Weights of a small transformer language model: 16 layers, vocabulary 8192.
Each number is 50 + 15 x the weight over the matrix's rms, rounded and kept within 0 to 99. Layers, rows and columns count from 0.

# layer 2 MLP up, 1024x256, rms 0.185, rows 460-472, columns 0-127
56 73 66 43 40 40 37 35 33 63 46 50 23 44 19 29 46 66 58 27 36 77 65 61 37 69 56 58 23 70 71 45 38 88 82 36 87 27 55 64 42 25 41 42 47 40 48 67 41 45 35 45 53 26 49 18 36 67 89 52 49 83 40 57 36 51 51 83 39 53 43 44 90 71 42 63 32 57 55 53 42 73 61 34 60 61 30 41 41 39 54 27 46 45 66 55 39 64 67 49 42 57 55 37 43 74 34 55 54 61 61 57 54 57 41 46 71 21 56 57 57 40 62 45 58 43 54 66
37 61 54 68 32 53 30 37 65 29 69 18 46 54 37 62 58 28 65 43 28 70 34 49 50 79 53 37 78 63 61 37 56 53 79 46 76 33 35 45 61 58 35 75 56 47 46 26 55 44 26 31 54 45 70 53 37 34 37 68 57 47 40 82 44 88 33 55 45 45 59 28 70 50 37 49 26 81 40 49 36 59 61 30 37 58 41 49 27 49 53 34 55 52 44 66 52 47 47 75 40 29 52 62 40 45 61 39 45 61 43 45 44 47 47 45 43 76 49 58 64 15 47 45 47 47 41 55
51 29 56 49 43 43 40 40 62 43 62 48 68 57 55 68 53 43 44 21 63 44 39 08 41 38 09 23 33 37 40 55 37 53 47 33 33 58 64 27 68 68 49 59 47 39 45 45 56 70 54 32 37 59 62 66 44 62 17 49 49 41 56 58 59 43 55 35 54 48 48 32 43 20 74 62 44 21 53 66 32 82 38 71 68 66 43 47 60 48 30 24 49 52 26 36 39 46 21 52 89 73 49 43 45 24 50 71 85 37 58 54 48 66 48 43 21 34 59 30 41 66 59 32 67 69 23 52
56 54 52 48 46 45 20 81 33 51 37 57 41 28 52 55 23 55 32 50 48 57 31 62 45 47 54 59 31 42 45 57 72 56 72 66 45 71 54 49 59 53 54 35 32 54 51 53 59 47 55 62 60 27 21 58 74 49 54 65 76 53 47 33 42 63 56 67 66 62 59 35 39 52 49 38 52 53 33 63 31 49 60 58 52 35 30 53 48 72 40 39 57 54 55 35 49 49 54 42 68 48 39 43 47 65 66 38 40 45 45 67 32 60 45 55 61 56 44 55 53 45 35 44 66 53 47 59
58 47 09 47 34 41 33 30 32 71 29 61 43 38 70 48 66 38 64 29 57 16 66 29 47 15 63 54 57 63 65 53 47 41 24 41 61 33 57 42 68 55 62 44 57 58 47 61 57 53 47 49 76 62 35 74 79 63 39 16 67 14 71 48 64 45 54 49 68 41 63 63 49 74 31 52 64 21 44 59 45 71 52 57 49 28 75 51 18 36 54 30 32 47 85 49 26 17 33 58 45 45 67 14 42 46 10 57 68 63 62 59 49 32 33 35 70 50 46 54 40 32 59 37 18 86 70 52
52 57 83 44 52 37 47 57 26 53 46 71 99 67 60 35 36 53 52 74 39 21 40 40 40 60 58 49 56 43 41 32 30 38 17 34 44 67 36 71 13 64 45 42 54 27 72 38 55 31 68 29 76 56 60 33 60 42 56 62 55 19 03 61 56 37 47 28 64 31 39 37 63 51 43 31 53 48 65 21 30 21 57 52 36 65 68 58 40 71 13 59 76 36 85 38 81 53 36 56 52 58 51 74 40 60 24 57 25 65 77 43 43 88 57 49 68 81 37 25 38 37 55 37 56 59 36 35
30 53 27 40 82 47 56 61 46 51 40 61 69 50 53 44 49 70 50 60 44 28 25 30 51 30 65 42 75 61 28 71 49 36 45 38 56 47 48 60 50 31 51 54 46 48 39 51 58 57 56 65 14 45 48 73 56 61 45 46 56 44 76 44 46 55 29 48 32 46 39 44 61 19 51 33 71 64 60 49 35 88 40 28 58 55 36 44 42 57 76 39 56 70 80 43 56 38 47 56 15 54 38 62 52 56 34 47 43 43 59 62 49 50 39 41 42 44 50 38 53 39 49 71 54 41 53 35
30 59 55 33 48 35 46 34 61 63 90 67 33 56 57 44 68 28 51 58 64 66 36 00 44 70 67 55 39 70 11 27 34 48 59 52 32 53 54 78 17 45 25 42 56 37 47 36 55 63 47 32 42 69 66 52 93 55 48 68 42 44 36 52 46 51 46 66 56 80 57 46 43 43 38 56 52 46 35 34 43 55 69 24 50 33 64 52 46 50 58 39 44 65 46 68 55 24 42 79 48 53 59 49 47 54 10 53 22 48 46 67 26 46 73 47 29 49 43 33 42 42 39 33 36 62 49 64
61 53 52 54 27 54 72 33 74 46 66 19 70 49 46 23 63 25 79 48 51 64 25 36 26 39 27 68 25 50 45 38 39 62 70 36 41 68 64 62 37 51 48 50 54 55 50 37 40 45 45 66 59 59 62 37 40 67 45 38 30 76 53 43 38 41 36 37 35 59 69 41 57 40 56 68 45 17 44 38 72 52 63 83 25 38 56 47 50 31 74 17 47 46 32 67 81 36 53 49 40 61 30 44 62 42 53 52 25 55 35 34 41 66 62 47 52 62 67 53 38 59 44 19 61 54 29 34
67 50 25 47 40 63 45 48 43 48 39 51 53 52 66 56 31 47 51 53 27 57 53 69 52 60 51 33 42 46 45 35 54 51 63 41 52 47 64 49 54 62 44 50 55 48 47 64 68 51 32 64 55 40 69 42 38 22 54 51 62 44 56 25 63 57 65 60 51 59 42 47 54 33 68 62 46 33 41 74 68 40 51 45 58 75 50 46 41 57 27 46 39 42 42 59 65 37 45 40 54 27 38 28 28 43 43 59 54 66 47 44 56 62 64 60 49 51 41 58 50 56 57 43 77 21 54 53
64 50 56 43 45 60 27 18 67 72 46 47 36 54 44 55 29 30 64 54 53 71 41 60 45 60 50 33 79 57 74 50 51 50 34 50 52 41 30 56 62 70 22 38 39 75 48 52 37 48 62 34 70 50 47 33 39 34 31 36 42 52 51 21 43 53 35 52 65 45 64 52 58 24 34 46 18 53 56 25 49 58 32 25 59 33 45 45 43 57 70 46 45 53 61 53 42 25 45 30 61 73 63 69 66 52 55 24 50 55 47 36 45 37 34 53 48 65 33 30 56 38 31 67 14 76 67 35
45 34 31 56 67 56 38 38 46 54 34 42 57 62 30 48 83 10 82 40 47 59 57 42 62 23 46 18 56 52 53 57 61 42 44 31 40 47 44 47 35 60 52 44 51 46 82 62 29 56 73 21 26 47 79 25 54 63 56 68 30 47 52 66 60 20 68 44 63 56 37 60 55 47 73 77 18 30 77 56 55 81 48 61 42 65 44 49 38 28 50 46 23 54 41 32 69 19 67 51 12 32 35 50 61 56 42 41 70 62 56 57 49 39 44 62 71 60 34 63 56 24 53 64 41 72 54 27
53 58 75 52 38 67 69 52 29 55 53 48 30 49 35 43 44 56 69 58 22 47 86 34 36 53 46 65 34 39 37 57 54 35 66 44 41 55 46 57 57 56 46 52 52 32 61 56 54 35 36 43 52 59 55 32 53 46 37 76 30 31 46 51 33 37 36 43 84 32 77 39 25 98 77 40 45 52 67 78 31 52 69 30 28 64 48 65 50 48 66 48 64 79 61 22 64 40 56 57 47 63 53 70 56 25 31 28 56 17 65 28 65 52 45 35 68 48 66 37 66 55 44 37 78 60 54 55
# layer 2 MLP down (transposed), 1024x256, rms 0.156, rows 460-472, columns 0-127
43 37 38 65 41 37 65 23 58 55 24 59 56 73 51 33 30 66 24 78 68 41 57 46 36 61 41 43 39 57 82 64 63 71 58 56 36 45 74 45 30 21 32 78 33 55 30 31 30 49 39 25 63 23 68 57 38 43 66 45 33 70 38 67 32 43 39 60 31 38 64 41 38 41 44 49 46 55 37 70 65 61 43 62 43 49 61 32 39 63 48 30 42 48 76 60 34 52 45 50 77 66 32 92 57 66 51 41 44 20 63 31 58 80 38 62 38 42 45 58 44 27 44 66 40 54 59 28
53 44 58 71 54 44 50 62 54 51 58 36 51 60 61 36 65 56 50 62 26 39 50 25 58 24 49 58 60 42 40 54 59 53 42 84 36 54 69 60 44 82 33 29 50 39 68 56 21 51 35 69 51 37 57 38 47 55 62 49 80 23 47 34 50 49 75 47 28 61 34 40 47 53 44 50 40 74 86 29 66 62 48 38 44 69 60 73 34 47 45 58 35 47 52 69 61 56 59 79 56 45 31 14 78 69 48 58 60 89 35 65 36 31 54 33 51 41 58 42 32 66 39 57 58 67 53 49
63 70 69 46 49 52 45 67 32 56 93 46 29 39 30 45 46 61 54 59 39 45 35 54 61 49 63 41 43 53 66 46 38 62 27 73 69 27 48 45 67 69 59 41 58 39 74 69 41 29 48 63 56 57 65 39 61 24 49 61 51 84 43 58 63 45 23 42 46 47 41 69 40 48 22 46 70 89 39 61 62 40 41 52 76 45 41 54 44 44 47 59 47 23 47 54 47 55 82 43 42 14 48 48 31 52 56 53 21 60 35 36 27 46 61 63 45 57 48 67 67 48 48 56 57 55 46 58
26 60 20 31 39 44 20 57 27 43 35 57 52 43 48 19 72 72 84 32 56 33 46 49 32 43 52 54 33 66 57 35 51 36 57 53 64 45 66 46 33 39 44 43 29 50 40 82 48 33 58 44 48 53 28 23 66 56 56 43 24 67 45 36 07 66 63 52 68 44 45 45 53 35 57 81 62 52 45 29 74 54 69 26 54 50 58 64 63 37 38 30 52 69 43 60 40 64 49 39 43 67 67 60 34 46 66 41 48 68 24 42 52 44 73 35 22 60 43 52 45 57 31 52 53 57 41 54
54 53 75 26 72 61 65 60 65 40 58 58 57 55 30 42 44 61 27 57 32 68 44 65 40 79 43 36 56 36 37 50 41 48 74 57 52 52 33 52 39 36 62 62 40 52 67 43 48 46 58 67 39 17 57 31 45 54 62 68 50 79 33 30 30 53 48 46 47 54 41 47 40 51 70 40 61 67 33 36 49 56 58 38 65 57 37 44 66 44 37 52 48 52 50 51 58 74 60 33 57 54 39 60 64 52 70 50 27 59 79 71 66 54 54 56 31 54 43 32 74 58 41 47 57 40 51 41
45 51 40 81 55 52 39 45 25 67 72 32 51 59 41 41 64 56 86 53 85 58 43 40 70 74 46 46 53 52 40 67 33 32 44 39 59 64 54 33 54 29 48 44 36 66 38 46 51 39 43 54 60 58 44 57 34 60 56 45 65 37 46 80 64 69 68 46 69 61 30 36 65 45 62 40 42 47 70 15 53 37 55 63 33 43 67 29 46 46 65 46 84 14 53 37 30 43 60 58 57 70 44 44 54 56 47 38 46 28 55 66 64 63 20 52 71 62 46 82 40 15 67 53 50 80 52 33
82 39 67 58 39 56 80 37 56 59 26 29 31 64 46 56 44 29 36 46 77 19 67 75 57 61 38 49 38 84 32 68 57 67 53 44 46 34 32 65 54 30 49 65 63 28 82 41 48 52 46 65 38 62 38 38 43 37 60 54 39 42 62 23 57 22 82 58 41 42 45 46 47 51 48 62 47 85 49 62 45 51 41 68 56 56 68 58 62 60 25 59 99 44 47 48 66 72 80 35 54 70 47 29 70 23 20 57 36 53 35 48 25 47 74 81 27 47 53 55 50 83 46 44 45 10 45 57
56 52 48 40 60 66 33 28 43 38 51 34 41 35 14 56 33 57 58 63 58 43 57 55 44 38 52 47 60 53 39 36 73 33 60 45 51 39 59 51 57 52 69 60 32 73 55 43 46 47 52 45 34 36 46 43 39 44 73 55 50 49 54 66 45 65 34 66 48 43 29 47 50 62 64 51 41 46 74 50 62 43 46 69 53 26 38 55 60 55 29 57 58 40 38 53 35 63 64 52 80 54 50 45 66 33 88 41 71 46 54 51 63 41 31 45 32 56 60 62 64 59 69 53 63 30 64 53
49 80 41 56 47 47 42 56 45 45 41 71 50 52 43 73 49 66 20 50 52 36 61 62 67 70 57 61 70 41 49 45 56 42 39 38 74 42 47 46 65 32 73 56 52 44 57 57 80 44 49 39 42 48 63 41 55 38 42 79 52 60 63 20 62 57 72 57 51 50 44 63 57 58 55 45 49 61 56 59 31 46 58 27 66 47 46 69 53 64 22 68 56 47 71 40 09 38 31 46 51 43 85 66 38 38 34 71 67 41 60 35 55 28 39 47 58 55 19 52 66 44 62 73 52 44 32 51
56 37 25 50 29 69 75 34 63 41 56 58 32 61 64 81 39 21 21 42 39 51 39 63 24 54 36 46 58 41 40 61 52 68 64 36 49 51 31 36 62 48 65 26 32 39 33 36 45 69 60 42 46 72 54 31 22 31 34 42 52 49 34 44 38 66 47 59 46 54 64 51 28 42 62 55 48 48 43 81 63 50 36 45 56 48 35 44 49 57 54 70 39 76 50 41 70 44 49 60 47 39 67 51 34 47 50 63 44 43 40 50 43 29 56 35 50 46 41 32 51 19 55 30 56 43 61 45
43 48 73 23 32 51 28 57 44 40 47 24 51 68 49 50 32 40 59 39 54 63 78 29 64 61 67 62 46 48 53 36 74 53 57 64 29 54 49 52 78 40 61 58 64 64 70 45 49 50 45 33 36 33 34 66 42 70 63 42 67 69 41 30 80 37 62 67 40 51 53 58 61 68 65 56 39 39 18 77 47 54 61 65 46 69 34 76 51 40 41 67 71 66 54 40 62 68 34 65 41 56 49 37 14 63 39 54 66 57 40 33 41 50 57 47 48 70 69 56 39 67 55 27 39 53 44 41
56 92 78 41 43 41 50 54 80 29 42 69 79 78 20 82 41 45 52 42 45 54 09 48 45 51 53 63 58 42 65 88 46 79 56 59 37 29 26 51 66 67 56 41 41 49 44 77 59 57 76 33 43 60 48 36 56 50 63 23 26 62 52 69 22 47 19 62 60 50 40 50 55 51 64 63 51 61 64 35 35 48 64 51 83 48 44 28 59 57 37 54 47 41 51 51 31 41 51 62 46 55 69 49 72 30 50 71 70 63 59 49 17 64 58 27 31 46 62 79 75 44 47 69 61 34 40 70
47 38 24 47 53 47 59 43 47 37 62 48 68 45 62 34 61 62 40 30 65 66 19 47 81 61 51 43 42 52 43 43 43 59 30 43 41 09 39 38 39 51 54 47 54 53 23 61 60 70 44 57 38 45 37 36 61 55 49 57 46 44 81 71 54 52 52 35 63 43 38 42 58 37 26 41 48 46 19 40 57 48 33 55 75 69 65 41 37 64 47 60 44 30 28 64 53 39 49 56 61 34 48 49 38 53 59 63 65 43 34 56 37 43 47 42 21 24 47 40 39 45 53 70 20 25 48 69